Part of a small language model's weights.
Training: a variant of Adam for these matrices, 538M tokens, 11198 steps.
Each number is 128 + 32 x the weight over its row's rms, rounded and kept within 0 to 255. Layers, rows and columns count from 0. Numbers have three digits each. The size before them is the row's rms in percent of the matrix's.

# k: layer 7 attention key, 256x320, rms 0.0374, rows 41-60, columns 0-159
# q: layer 7 attention query, 256x320, rms 0.0375, rows 42-61, columns 0-159
k41 097:173137147183110138129189102103081167146223122146147119136152138163103111120120094109089153131198125129111097176111087136134100189091071224144092149110163099132134162175187175151078105119107126143122148082176183164132090135125122158110128114184149062140134124161142118172103154109150134168190113069189109124142130067131160104149142102129122124201116138169125048091154133118146096098162125053101113160125085110078103147123155095142155111101108121096177179126115162111120114141094118
q42 087:111070121095112101132207104124147108133127109060130090106125119119119134086120142109113115167169136204136153161131095143117151094163158168149086165090165152090167123117211164178113138138134182104152111112076084163109149164115170129101099133109100168021125198176115127117125125140107093129138114068145137158108102085170080086085162134069163124182159114153070114065145108106142082125155119117133103147211110151119134159127139126097096141105120100108108165114093089135123111107117126
k42 096:123148140161146088136143118111089117169165110137105091090109192192110179104109144121187112067142142154129124192090076127130139049131087134148148120070115141111105138161140179175138174125077148123128169123091096146111134182142087094105148109100127164116129168166125118127121110201084077128142109101156118130091135129089114120103086132073199100137118130151060084189186137155149100117125110110129131154169121152144148182235127151094150155102112105159147112163113092132189110086135089
q43 080:175154130174147108136146179136122119160130085097095102098124112204129159081112128074168143152117147164084222148199161156127156068129103106171117153133114163122176122171106134158176145143109184154149165129074126133075192119126121104109163125085139149121078142094154120180126204073133159159141130137119083116098119087142150158126157109095138160095164164109083147128133114185162073128110147112107146054115104164152155187118138136186172100123122099113149087124156094075142149113140108
k43 093:215064164209168093189208110132176176178146083110129107125115142119124128107153099108142175136084176105098144146132119110134174127157117089165099110137142126131158149159080135130205160116156156122121181125162109144099174130080095113074126137126163166090118108135180146155084150071124130141092098163163103140142130114136151132133147167123149143116186209117067161150134093141103129121066123074122138100118088199179130144154152065081165120168081120098210086054118152128207130119115167
q44 074:115181135134152095141112101078129144147084149125125125077141123151103116130171117074177138088044068115072169147142145149135096077076128151097204104121106166119134064136124098139096158118111153101088116140107092153148148196134145074158168100102130113078111137145172148071149165140188154102069153173143117093162114130067107137061112061078139122127119101067118089198203163143120102134145119143149136123132159127164108157111105121091180128105105111136097073188168111115085163097154111
k44 088:124144122098141178131179057120098133076114121152155123063113067144050143167151113117149179147159106152088168102138141183098114103104129163150178093179125123146128162081125171115177106056082182185172154100110094081129116138132131157091156092100086169120156193143150105106121139089111151105092122172087140118155136089116123139125134097102160049105130129153094148129079141081161092120112165186175145137098120110164094105180157105129149138143098098162131094159142190135127137135175114
q45 083:144159118121105136141144149144110135137116130157102200226123126143150163126142134153131115127104133106080142125120088114166126140129127142164147099158142195166132173160142066151102204112149081136053118103101105058105117161132126139112133148164129181197138087137102121100152115144089115116107043105125182165146136122111133213098057131162135171084127152139194113096121139179175188097144134124090149146079130100117116139115120099115156151173096186111155106186081086093162120151097111
k45 088:110151118127118081108138142179150141190076173132130141210098158112106144129139094177114099139090158132153154144079125124168118171143166138142120138178106210153126143132110067138134139131148141152134050063101100090124114106169151168148122165189133156115125142154079129198144132164163093134159194168078160170170089101181112156140120098156124135151138096115117143070150145066136146074150062127081162159083090127129131123090128117113175149167140117155075147182106168091124126147181076
q46 089:150086120139153126133155166080122169122139109193107147128112107131153148093161141158192087206094112103115176128156140147070101072123149107144155141124150150112123103055148117109113130120129184069142137141103142151079037197131152110106077149087072170110098098108157134064162138132172144126147152161083160128152090184107100147074117110106080132111146140167183114115140115122107113097213083135153150099137103138103136166080120158115158103132102123120132138176126142148094176187164138
k46 094:099133114131104182128111170123163116055104072132090163061134144111139073123153185159208115188111165206074108115148145094072108091145073139127118159162141149072141104072155157151131111109152123115146141170128096084167097195124173142107129121087057162114103134122128115099128133131115101152148133150116108145200170153114106133130090122084103169138114118138113147098181158173126149123163147114111165099131115170194094137134167181116163127138089151163116144146113152120116065115093094
q47 084:155107132151210105151064086171147199115159180143090123108130084136084081067103118123130139130096134135168141080170133096188086112083075116164113132126086111174093126141073122110147091109134163143177150119162097177092151124158051160143177148112124127119166103110138091147062082150073082102166173144171120127141144123136103180129116109125148195180123125105144098145097116074109099139099127124126113099099124154127115106153139096201138133157138135087153140084158128144084124152180131
k47 085:129078152113157108103114105126123133105143145160130173174162097117132099106102112151145091133108116099150142117181165143124160072147105135160151140116126088127148082136125141055107095091115114127066114099129155126150115145168115124146175160158174128173156060127196156093076118086076171110109180148153081136113183125165090132133150181168132148164126073121095177081065130106119117126105150126156131106141122105050136160155170140187119076137100185129152132080136096158113117169113168
q48 072:128081129148114141101142099163121105100086140106085093147089195053116162082168173181153067153145168147056116076146130138122133109158084121194104116117154129135145154126076115119199144117119201120172170155105087097109161157133141102111117117143167175109159153161064130194113168080126166179068136122097094149138156089146140127141110125074129138142106162211169142114122132162178142116105163101097130167131143185112144108140185140139117089105127071141113145151099124162132114131138153
k48 085:103105086197111117135110158179146156220148083085149124122097155101115112137163184145141094122098123175119067131081138088134098135096103122149114142128107125144115118127091108119132145048125181092083146163171150088111109152142124074157160120131131112121055093130061142142154094134141083170133097131146089149170122087109163126111098141094109160141147143104095124135164137150114149106072129047101149148099130184112084163134191149149167174163108133160154188124152155118203122122175105
q49 076:181146158122159127147091133207191162141089142159149156159107150164168167155124105125135102129052141145070177116112117153121136093130085155162213151131194142157116152134122136080077056142143189172126118100084164118086095160125074101156109143139104158153146143169164105194155124126127088125147129122159150146101092104168098148125118071127163143105127105154163116134153140123079171109099169155149132101091131152118091080102128130152147091162089179085117137145178074126112104092134118
k49 091:122100104141139166077135167116087099070065182124149202128103135119147097146126161092119101167067116139065148122118133099081153075165087170146161160060090117084107156130167137149134155124112102076155104149114126125133137130103140158147163101082146078129113139125128124188153072179094120150100139101135046130124110129132107156163102118121077129149151094149137148173182167113097104080114121058148135128129147160114112104142161060141190187119078127157118197091125089118075122142147132
q50 094:149169156117055165177125121125136117136136145118112160174078137125110148108173160139112146087084089115104116122160143124107069185148121177096103131147182153185108124107114156162057101052155089102065117102150169146120106076131105095180124145127124082169147130204085108112138097106111157073166157139177138149152166053110148144117126084093113125116116136090152111169158124099161185134142105149135133159132125110087114184165137101160114153150105093124145095140101080174142145098168134
k50 098:143188124138097208133122075110071086134187134073135161131053138167136142128133135130088147127143112154130105162074128068139119162159091182108125111142155177147087144106167186164126155110126140138053132093130169181137160110162135084149127125088069036091092181182064081129126120209124153102140101122141135132122098073114159085085155092162099105125075155123113115102168117084142136081131085118100114157155055119113144187182156097134153215133131102151128156144121105130133085144168183
q51 089:162094157113168099157163032093152158105154125161155141123146066120121084167114134135113093109085064141130161140179141091162133109144121153098137182118138110124189106136104170111088105103180134159117138144110090155126101102142103113124200120139180160119143120098127056158114082107115155106100116113221095154126145097112140117068057097102184133120139076157194103182095094150110141135063149128120110131108167130126097156077102079139151146144089177103137138134128084112125100107098102
k51 090:143111167119164066132118060115145138088091157152115155183154122110136135111076122126139107140154057168149154140173144124165188165128188124171155169168130100178161128140103135074163051105170108148140082089090125099163133143168132151151165139128181201133168123110150104157115115089121214134120129095110134085103174099155136168132084123182093180109131150125186125154078161168146141083095154187209109145104168126115158076138087169193154164144129168077105079147111085137119134099128133
q52 080:137159105114140131073093177117132134137109081111191112125110100131123164104159124146114144097111161111053112086118134129149150152119087168145179161142084071094108155159118161124148123117110147121134161165131114135142149110135133103094102135116125213170124171097174148122172134113165067142127118190104139103118083104141179083188080103083044101109127156093146116120159156060150107128186208131087144178141116154152165057145133126099107150109123115132110126080151146112165101088154105
k52 090:075143053156075170115135137154125125059107106137180095146105120116095040167137137116102123101168136111114172089102119096148087178093117117114105124162100072147120191109147128143110166142116168091110144176183147126136131101098167142078127184100101100153068112106145125135170102138126120106123140128123117130139101199146162128165098113081081134154105160143139110084137183070148100084137214106131141106087137119103137086070141133118092160119105130135134181099137124128098105165138131
q53 070:173085073154129165078184104143088096095177148139061110077167097100119138128096069165153100167165169116044169159091126103153120152147124133128098148110098132096186131175058158137160088134146153054121124082127122162106123098138171143103162116112115144124130117123092110070124098092131088120128138072155115137132098189121095122135107197172106119146120121127118088066103109128154137149129093087079141103125119114098162156148136105140158113133126093132139168152101119129098106098135147
k53 101:211117034210141089103137164136096152144193132107131185095139106104119172097154115188166114122147113097151103121103124111099122135137058130143141166089136172121167126106110084155138124100119190113082119120121100132113136154130161086111135125145181140121093138141157169073121142101128143115148112092251090124194103116113104152105127184138151153166132134207132044113143141138102144110094103032101131111117102167111099129083187086104171093159125177208175161146150142155133128124094099
q54 074:094169162111109076121118152099160147131108109141154044164077144176075135056165077075162133100080164121103110163110170189111148086107165079132166108151148155090136123150116141105176118152098131150126133231114113127093140141070175100110118080163198110082128130122207125081115143122169148148108137126125138123128086112122137104146179143125132108163124187078093205132167148122141094130167108146134118110152118097132097110064132141114133122121105142122096119184109185055111113128090135
k54 085:116148163072143095120136135106126128108143140168201087111149088164106139114126126043143115142125141088111192077160140216113151124101183122137124134128138128144125096162085134127175119098087180153157161139113116145129117113109098145080138073156152139115160101124168124150147118087148094105127094103106189103153113160122129151152143115134147153170179131105098144131166135165133110155114104177166132186164173099177118080141135158134057105122073069104147101119117166081184155134135094
q55 077:115143110132119069130089174127091098141147095150125138122121129162174142096125141118150153081168065126118076119165060150124096098100129134158052118156099132093105154110120157153114174062124096105141093111147169151115082042129116153105107108092110112101103081165137086058191089138122157124185136103142163094105084089183116131136166152108139128148177157094117119049153165097133084151158145125119110104134110135094096144107176152152145138152149153120112121138112159117136076154163131
k55 082:173194122144046139144155143136083132082163122158117104073113134161165104112139133050145167121167148136118157172055085108110093098128031118116126137109104131090122182118155161174089161165078089171157156094196091150126119142123152124126076146079127123090103117169168161128133104106100149126205128035119173120137120117118120108149145137161141120163121095135109061198153134154139145155146114116122138137156090149082099199145088122161146078111160091103123121160128083146091136139066085
q56 081:119095151110085129161113150097157126120095096095160128157159104118089118131112146148120142068133112112126099133161153146131105165147175154091106094096172158162080110116139116170115111113154080110125113126152157125131102169142111151123116125101178069148131150131116152101111173154171211137085128163143128212149164071074109170112118162124170116091120126067107190182113146091112175089126112155146146154070142103111159127204121125132154131146083141152117093141137120155156073063117129
k56 100:131120171062130127197134133099093128145099132110110087133120112173102183108119091149100195065138128095075133100095143164091163146153172141123096098184154177112073068100180107153110116139148101122133120080107104121121110146151079163125085112127115098150156159138072102127104138156100150099104114163076185207105101099086094112130129090146131152095127123110145149187083150090156121094151142208113103138136116085134186119180098122077180135106148135124130123106104100110105193120151142
q57 069:118173138142129115079121115101118147150124179146145132110194122133127130199152118110185084142060152166153121151096107092102131109050149048078138128152122099100091167134148100122091165149130164152180119125078160092107187157099130147153115101153132131099127122111183155139123116150110094106124117108096092069126132164193082163173185092170122093132117154115070114189153129157083062189111094143132101162163153133126131044096127152117062062127147225116149162116105178113108156118121130
k57 081:107143096149121162081101107135087140136112197182146119098151124119112118201093159063149100100106097193120154125179142160135098131086138140169106101086101061067157143169143124156101129132123141148150181145169128124112151124117150094169138077122138104112151138079201128125149094105112175155193108175129094063135147100127104151193141108127103120144122079106053072105155105119116096122152115067075142132105147121129063079076134062179091144069123148128159132128105189113128128124117133
q58 090:111096098135181099132129084133112156150125097144151092099183117061098061184105169128134118164115107108101138088224083161137181120079135090079093140102155164172163213144126150085122150106142074156161140134188131112169098174160134130095189172136153164132137138117149125124131159092140166092103132074146079142149145129151164175105129107136180154127132083146139190110141174132136143125134159120065116142123218143167193096164076126153130145113147135102161130080116144155163055121139109
k58 104:157120203072168051147131104180140163117112133160086046132141118087103109095125127134115144141104126090084121129184136146104123152120189072117091119167114144173176169132125136066158116106148130148212057103146157129133094163142114107171116189129150152168194132171128135178116153098147134123138199134084172147145178127174133125151150113112123114145126119074139164154096118141117128125187155199120105152110146131113150121143077141146082134157139118094164057091100134140123113086161140
q59 084:137108142111136123122137110209100166128150149117163133171116143144182104120130131096118143193118129155146123107176165134135123184121168107057102156122065226189112123191165145131137104143074186060159159145134175151151151129139115124152102119186079154146103107102147149107109149135111163176120093126146150099147102092108200170155092084135121125162165226139132081112135126124135102089134097139100106111133096117082155081151143188147142142156127123178073137173119085142074111157152128
k59 091:128093109117123151162096149175122146121126141172143155136115136111149117117112118108071169142070144116097101116172090168128185153115156178135152133125085208156096058168179101163158014173097085075173153113151138142128121150147084163152070143173116148094138118051153199164140153122150097109077163097093170120164166115077106122133073104148102174115090146155103108129114084178118154098159157140158114135152169094066173130142169102190135117119139131117090142141167112146099192133120127
q60 072:156131146166136148094120146144122138109145130160114134082144189102201135129113100197159094161112113085107120144081133143115154091115116091176110131111119121067156103130128133104094181162163043173128116095101134129114090154143099109145062099119084077174150150109127123125170177128144175195086112144103152108091163218121141115169108135191057116129119105131134147153149114234069146129147155105134171080106150142121092121114146136172191055119131103113151145106127140091101201098081110
k60 079:136118119096097146092077185080146145155097139137183099137184051096188097093161117084120171163124161142147093083136148115109155105172122169141123173132112129061112109104113128091156094174139068137148086170143113047135133136141115175129125119181147112139155147083143123147121163099188113176068174146129106126076123143159121086115111132159147117141146103117184158092126132137096154151179151130160157144168154136143156090102102107096137150140101094100120151100115149123105128114105133
q61 083:159137157126135102135104075153101107147082124110139116156124158153163123153111178081122116143125149190088140198163151095170118108126145164194212128148131145114123141113135166159086123129100130112096153139115119139058140162176111114116116154149091179128123124138083092119112104139125124154119092135152131144129105126116111129097098093102131117119138139119093134105052075113140128137108105110136150059095106166135137099100110122111212121131106127074094106173126043149159108123137136